{
  "n_layer": 14,
  "d_model": 96,
  "n_head": 3,
  "n_kv_head": 3,
  "head_dim": 32,
  "d_mlp": 384,
  "vocab_size": 1024,
  "activation": "gelu",
  "norm": "layernorm",
  "norm_place": "pre",
  "norm_eps": 1e-05,
  "positions": "learned",
  "qk_norm": false,
  "attn_scale": 0.177,
  "bias": "none",
  "tie_embeddings": false,
  "parallel_block": false,
  "extras": ["capped logits"],
  "init": "normal",
  "init_std_qkv": 0.051,
  "init_std_o": 0.00966,
  "init_std_up": 0.051,
  "init_std_down": 0.00966,
  "optimizer": "soap_variant",
  "lr": 0.00601,
  "beta1": 0.95,
  "beta2": 0.95,
  "weight_decay": 0.065,
  "lr_head": 0.0102,
  "grad_clip": 2.0,
  "warmup_steps": 200,
  "schedule": "wsd",
  "decay_fraction": 0.345,
  "decay_shape": "linear",
  "final_lr_fraction": 0.0,
  "batch_tokens": 32768,
  "seq_len": 1024,
  "doc_mask": false,
  "train_tokens": 108600000,
  "steps": 3315,
  "dataset": "wikipedia_en"
}
Each number is 500 + 40 x the weight over the matrix's rms, rounded and kept within 0 to 999. Layers, rows and columns count from 0. Numbers have three digits each.

# v: layer 4 attention value, 96x96, rms 0.322, rows 24-31, columns 0-95
# o: layer 4 attention output (transposed), 96x96, rms 0.294, rows 24-31, columns 0-95
# q: layer 4 attention query, 96x96, rms 0.205, rows 32-55, columns 0-95
# k: layer 4 attention key, 96x96, rms 0.202, rows 32-55, columns 0-95
v24:539449523488478527538474495533526498463480552488523515437481488471623479520489503435542483611570494576523452474515493468475476448470500482473553483477454500491497446440464545500483465471541456470487447466540529500549432471545445434468483488470468521499587586465593515500440513469456534563
o24:461458484511439501466498580540475520517504486498534500461546442544449534414453558495534441488435429451540515501584533541450461505453410576471474476546549489509523562542524507469479458448451583494521526485499494517531535436512517460487539562501502458500489427467426541461513462527539417471
v25:437534533531468492487493499529465491446447449492551519502518452473495468501487480511500486548495526429467495523468530512522528492469487536528564472523527513529462476511508518515490540513515514499468528493466518458513494492516578491502458476467490506509524519444491494475471506468537502526
o25:489544500475489500449469534434527484517510500500466451496503529464529490477475523446445484462506495521483500482522512517511520483488555513499512502479484489478507531523501507496446474445470511490533436542523510514572547494509428528500474508544540516474553535484534505493483524443499482522
v26:531507544559490518444517514481495478504587479519465543457486497487498531556477491443475520500503477543491463529457485503475513515483543454453551486436443525484530494524498462507507471504517502452500550527516520547531503491479450479568531486518558504446519470518519467493486543513530521566
o26:553534502510484483537533433501516498466467529518524509493552496555517498426529504514499485509474529503487477520492514462449501550494506512492540480558492547502470494454518530500496511527480520473489496488487480511495522491579508480473540461479492472518436547512477521447483488555473476560
v27:510474474515491556523453412508536467478503421491487517524488486457486469533526499557474481572501601435474491531498474520479476485536467515505534510524532569512521510550465452427524511583541495517460451509563470507469527491525442494514498426478493475570430506518516520460519542539525479480
o27:489566570512481520503517531489455500500490513466527490503509531456503552460528548412467519490521449531510490474441543518408567503478509449530535480432465507489453458439518461583463564475497531500506498538492544491460502557494493491478487580482513516470545504466397447524495472473503484512
v28:450551468535461517434567541470459470521491500504530479485572532549438558544469489442486490510476502481517431439551505522403548490477533500475501455531488536486518475451537475383521490469487514510461498491487546501483423469463486504498438555555512520475609555531495455507447479505560507416
o28:478549437544578434494533526482475440438519468532511517454438519565543485526527503511465511487533533509503520524467500467477495579537484503436504555426580499500471532517503539512473460464482466541503462496477463471503500426522441473503481504539481430536423534485436539444505504490521494479
v29:545453483537498461499460533510520506435528547467487495499457541476525516533489451486525531476446472555466560583482564425501477450597474513520432515508397520545521540506470569538453504509548470461538450558499490530491498487473521372528526512503519455564486432527462496541469536497442580524
o29:512458583543488489597445465476516542539524506480545492546543443550503484483483552478548501575522499485525412544522578503573491541486485425410477490594495452473514477538502538509530548510474521476452575463517503456536474541498547506486509513433441536519545546544521530499495532552524443520
v30:499492563449534461539526466582515512486524467467464608490504470500502528432539568517452544505477459519479494486492536433448484453497522489560510494494461510481515484517461520459522470486512492397506480483469416497502519521450504522513485506489467441474535504512505500533485490512580513514
o30:495484427515509548496499468578471547510475508565569508497497526510510453548475463532548501479480530522524467470555535521467480524481515491465501483495506463481460496545537468509540564462486537519530455516491504473532476521541491430556538460480492534507545485518502523455478472493506467486
v31:490520486572546488513547525485512426391494488556462484536503516519519466447493475489386561478508445528555509528484447516488492523579500522418514472472502507498498568433515492498475507471501472503552439504501519562502452506504544500536582461491554497495489552540465433475514521486452497473
o31:457521502503476469521518458529483493472559517480517463455523526443521481498452502587524554499495501512484450467420479497539530438574475558473538483526449499463533532497436565519505510508538488517478501491472481485538528495513471461512480434486479474423483498503431475486532511527543505514
q32:480474522457483520488514553478464519503448510499442519546455524500458479531475473539465509473489512511502489536527470554472504443486510582499422495512484440566484476472504473521480471465462514492483493503499569530526484517545505486498514456424500517515497522496565487505553440498494485442
k32:507484471532529506526464424512486501506535514463533486471461508479477503497525524476549509551472483438500494485487476532513485558471502474505507457460551501428516522491451480537480500512513484476486502458503523501455489454475479435509486488522545519457491507436519532537470512494499535535
q33:492543546403511529532494564501505544554500550482488441483511529480536519527537524489493510549555432517557488514500522540484542528486485535495563425449449486529484495567468395467538512552450475515581498560517487481563556496539475512530506502481543508478553479487501459448484460530517528503
k33:430518453488436540502509554442474504516473462536498473554553426457526453497440479478552566542472517505477498523513445470478483447510519434557447470512523487433494519516476507463542505496486468504507538433505510539519473581503462507424559582545446498473460508458442504496451557496486512506
q34:497457505510504506477528486519525501517530479518532496475509576493484520517562507543539475460496508475486530442486471460469545476499546586469493508452479525412488506501502497484512473452510511489498544524463549482510500454493466486489492503460472500478509501518477531512550519511476520464
k34:500446489479544509497492483515474430468425564490456509502510553458478438503551476455509529472534448515545496540503541516457444498463505507525453534446524429464513478486444537528408542577555505476471474484514447475457486450504484512491487463497484476505504508535559496468507484538494469538
q35:464457531501505440490530479476444529493490466502493521538533504471472523532453450555496527440479486478473512544462517522525491498483481434511455521485491515461471483518483457472462485488558550464550457526508485453482538488467469459483508505499499511454491559492444450536497447481514517477
k35:508527506538495515514507516529507491511479536471470466491491499505509449519426431472483499554534494485526477472563447535477533448516483509561502466478548484507468530527510495516558510576491485536509523490491493525568512514492499524499495483509493504499509500491456486489508534453542445496
q36:533478575485442460514420452488569512522511529456506458481473508497516462479514447506439416467518468473491491495483492566534506510530496466432571534542453500501473460567491533557542431500434542511510497461530496489546453447514524548455471521503483543478456580501506485473521446524463427544
k36:518514453526532547517480548458498535482511467495515613520541542509491502523457500444530508438503475479498476550482455490532449418482516540453533493482524449517493488494463485469444522550527558532557480507511491489464556427530517514467556559479562499517499472569457518425508457509518501532
q37:531501545494560500474546496456537520501542481503457497506515492468497525535499498586544449550500476471479486546551477549450483508515543481548524524486521549538521496508432552499528482496530546516523520490493484487585535512486542483463520502546473464482441557483493446500471498477515517463
k37:512474567513549500542486512502484511556521464478484486459490480559480461513520508570490501522496549472449488460509522524546445523534569476509511511490571459492556492507565503504535491452518527499520529517513460474476515491461551475472484536474494500536504498467482542481450463487468514509
q38:465491462512468501462482534554457510550473456494505448545559490510525492545510516493548537454547482503509494477481502472455476503482510487481502487508505491480458532488520453495477541507468519503485538465501521536452459525518505499485491487527523488482491514537456468478432490518478504443
k38:532544574574452542461485477480524477497506547485478492531503469467499500473441530500501473529453583453518479492512531561503501495558457473530423471508504510505572495526517463522527499511467519489515504447448519525533486545536481476471513531507495524488462551476468453535549440479512492544
q39:453497585486513515514482523487459518531522437513551443480497520515528512496530494481472549526509467489490416473487506487517574582483482477506522481545467487471401509508553489544490473561512516520524565499560458483498473486492516526490530514537501455495560517494553509508469542462524460521
k39:502529475467493530464485511539548472490498465526476508507511409480548484499482531494507504500507520517450503497521487452490460486536506476528396498461477482486480501424483512503518488456445494465555503439457489555533549573530544450473534510541519536473499496560457508466450481474467520480
q40:514493516489539566479461477510504464520492456528519432471548486530521538490459507490506484485489497509468489545504556507548514495496494482488491474503491485488483505515461528425588530514465508511536482450448554526485492521512488470485476457467499523524562455522496518493531501469496553542
k40:516513512525439489517520473500519442454463515465500513566525549470467423478491526507481494505446521498524495495482488495433487515462459530527512526460449529476503530493538499559483510463518515506508547502526495536505554569525496517453499511516521500503422510473451474496509518521434429492
q41:503548503553491490516471493490472469516491444458545504509555499516527523486511588465514514468484482539534495505481531534488497552555495575482501517454502486471500481504524509478531534485487496502481508483491507506537462518501475469489488578500517472513515516484446512454537534529479493433
k41:516499468478517542516572526509497524470463575508479499515464470486473453463521506499470494478504555506503487467442493472507532442546467555454505500517502554528518551528535475512460518497505479500520524525524474477528503485518492479464474485497526528509467472529480462511531513511468510499
q42:502524513429475518504488558554538548543530506488539454565545483528531556537482502532542455521496489478478505517489541484413554476482544463476492515527544515515534464430474476510495460492456506536519503497483547551482496488476545595496507497496432512560459474527479541457470498525498525488
k42:517522524564521561486471509474456458469495480536473476547496506486529546475502459504501535479521585497529529527516483474534466468502507503531471516410481457469490496526527526520547462462483558511484518511531509549524443484479539464468526553535533512514449513528508490517490487479522458477
q43:524508548483514480501481504490491536494506491526523495552468510526489504522519515498491526595518491459489509502530496488510517468511513523547474492454489513531535497496509505507488434451522467492491501528507523468525537511529540459535478550509536496437469475489463546460530500521453489524
k43:555483523454492448498474501514519442505516488535510499556495510510492460484509465497476471518526442528508470469493495493534528504515514400470504504509506477451503532577468498434527499464500535523535498501528510474518473514476493525459474511467500546489593492498458490506472508516478522531
q44:466460471526497459496488534486529451552507439452475522504465523441446507484506510573511492530498487504482540499469452457552490487443531520520491520502466488491531494473484539507472474480526524512439498469504448544554449511463481504506502447520474513509448544487545508498532539477497516473
k44:535513536468548510494506488503460484454493506522455474503475459511541515541481551436480512517489521506519502515500517513494480507484532458560489481481544480495467531452513495491556504499478446518540504514435475484458474514501474450527521482503514475504507473562538485515463493508500499482
q45:497479453500476463515470540473513507534460528466475460466487448483483515489423492455474511492548468507519552477473488535444507497522511487504513511523487447528514530505460422462447461534465487452516456535487532496456564448540494489476484487509492448467488538510516570469488517530530472493
k45:415524470520444511494509507473419587489527511498479485475508443495536490469450499513473581518491489523500472488524511494502487527486486495492473472497502495498445499564521521490507454503498441528503500501538510520516474505487490458538495496540517473512462523430428487457465470512503464525
q46:453479498502529506465500445489554494493494515491504538493540477540423492424510444491509461496496523537495494535501521461499486509446508496493527507551486522594558488495534529477526622601565510465478472483563490501519448464520571502483486459498472461517483475475488515486522479509498485467
k46:493492480495515506580506568499470529511501474459532512506540474503559504536435481491518551460479467490561458595521483526507528548460533530506424477494511519533482465463473423474445481556512486512523493495519490521497493518492471513530518509530465508543454531529455451499449513496469505543
q47:516524522499506446514496510444498500497533518523484459544501481532506454559497515526526550502476499470500515518474477471512507493523501411503517510512449464515562501538507554539498474536444574512487493482530448511484512465506484538498467473493460511505498522528475499486501481511468519506
k47:540535493518476550499461464512501489521482471474516521509505485487537552559476442461478466491505456486476515479512519479439522469470452531473528466533549527416418510526522422501481485454492473528521528484519527456514507501528518492483500521483497467502482487528473514479488478474524466510
q48:523477515497434525498514525483533528463474501528535499539553480536493478499466550498479518483490532531553526481463504482510496437485486482496534439474566465523553508561535547551514546487427577525530501547513508509566518528517488487530548543487476608508458435496405524524506542523513513559
k48:540493533487456547442567474484473487538524529529530552560562490461501501584475454439520520437479516471480497491476503515517448454541530531476498496531495525499454521538535430524469480485520508490484594536468516487536506489494469507515484525440538541518528476495535526506589524504500525502
q49:498509509477471518499529493468502441503557466520498547487523473492552494501483513533522481444430518475522471503545476506580491445558499509530539490562529515517494558499483525467518522443494438566501476470483497479526500549478455479459525505448458486556520505527441487519521475541457503498
k49:522576469439473484462495456502614473469448538461518524483482528517436524489533523488453438544541552552498512446473530494447459554498424577410546529491527543496571489546554528540476473455536495435504559547491469540438490445484530495497448471410523514534545469482527496498553516467537446511
q50:520508516507518494425545433459501473528490503520453498501488541483438487503456480486522536510512501493486485503511492517513459467565500505555466515556520547548534491478463489496505508539488573499448463492462465477511474466458496485560545525493490504491532522523555449517502478438558542494
k50:460487482474545481507498496459490504489489473498516486490541505487531519509513468528502533495484465522491471545544521496522523554469495486496497474470482494434502536487453483500544573508463527453532455549473511423562513479539492498499471420460480540471486512547555451499506507487485498493
q51:524431479517479512457478528493513418471519509460470495508426538502452482457544453565470479461550469474541498479490493479456512425522472483508524474496442569441542497516487504460498442560536535445517507430497564581524515431528491532478519530524499489495484554449456507468550492458492548498
k51:532518533511483490490535527495481532467510475433543527460498522527493453494471525543540490524480468492477537520548527484505518524412570520523485487472517536449470489515504451545540561496482475479498506488508503471508457510446483565454485533516501497481481456497537481509511497507523518475
q52:479523422527530513464526547560459495489483496514538510444494498517538519472481479481489513524497479457498525576518525476468500472506484525471527507532454546503446481473519444495494518489483475530488521521520475461522511533527484510526478565513481468494500460557478515505453473505523495441
k52:466496542453528514537482494496492491512451413491501502512464516480523511466482516524500490547476522547492511492501483480494549475521519500564496486545454488534503480541526514487544454505504476508502496493529519578525499549446518449524548422514481454475517539446486476495504508524500493537
q53:483576551568494451486494490453421502515513532481541476453526424497546520515499492524549541519481518447459433507451519525508510500524545477491525523495595446500447541500473442504512512470421486491512478447502567457499496529504461554525388476517447478423464514473439468544518536533520520469
k53:529544491517457531508437462558529540460510536508453511543516456510470473488539526518528524529502548446457473461554484503517424540578463465419512499491518541503592519543553512521509453469525442506537548540531542533536526487499552451480501486521517506542448528489534502501575457439480515487
q54:502463474516528516514550533564517497519486567561545469499499509470491526527504479529530543477520487472499489519522500490500515498472571470483546527522476498490457500497509474548564539518553449472511546523520534437541519480506448545493481453485483535444517502485545473499496542507508512472
k54:465529459500467482526444573521493553529508443511490516526503506474513481526485478499509528539474514501504504542538525532519499512477514482529443508492578489535540494530466540477471490560468478550517463464526542514487505557510508479560536457534509486508475513482483536489475496523510451515
q55:529522457534520512558497483466541483526436535484516556554439530471447378506482497558498492548482517557435494543448470546506460524472495487517551533441449464544512428542503539529522542537518504456522447490540476508540516512484518473506509516507512561464503548467477504513438470550520506505
k55:481455504491520458499521557518475508534563508535519431459518506470474492512465464494512474471533478464526469516493456520522469487497491438463543466565547477521455517499477459431548489446485463511529522507525480467518554471549474491539481468498470471512483476448480473486469528542494521509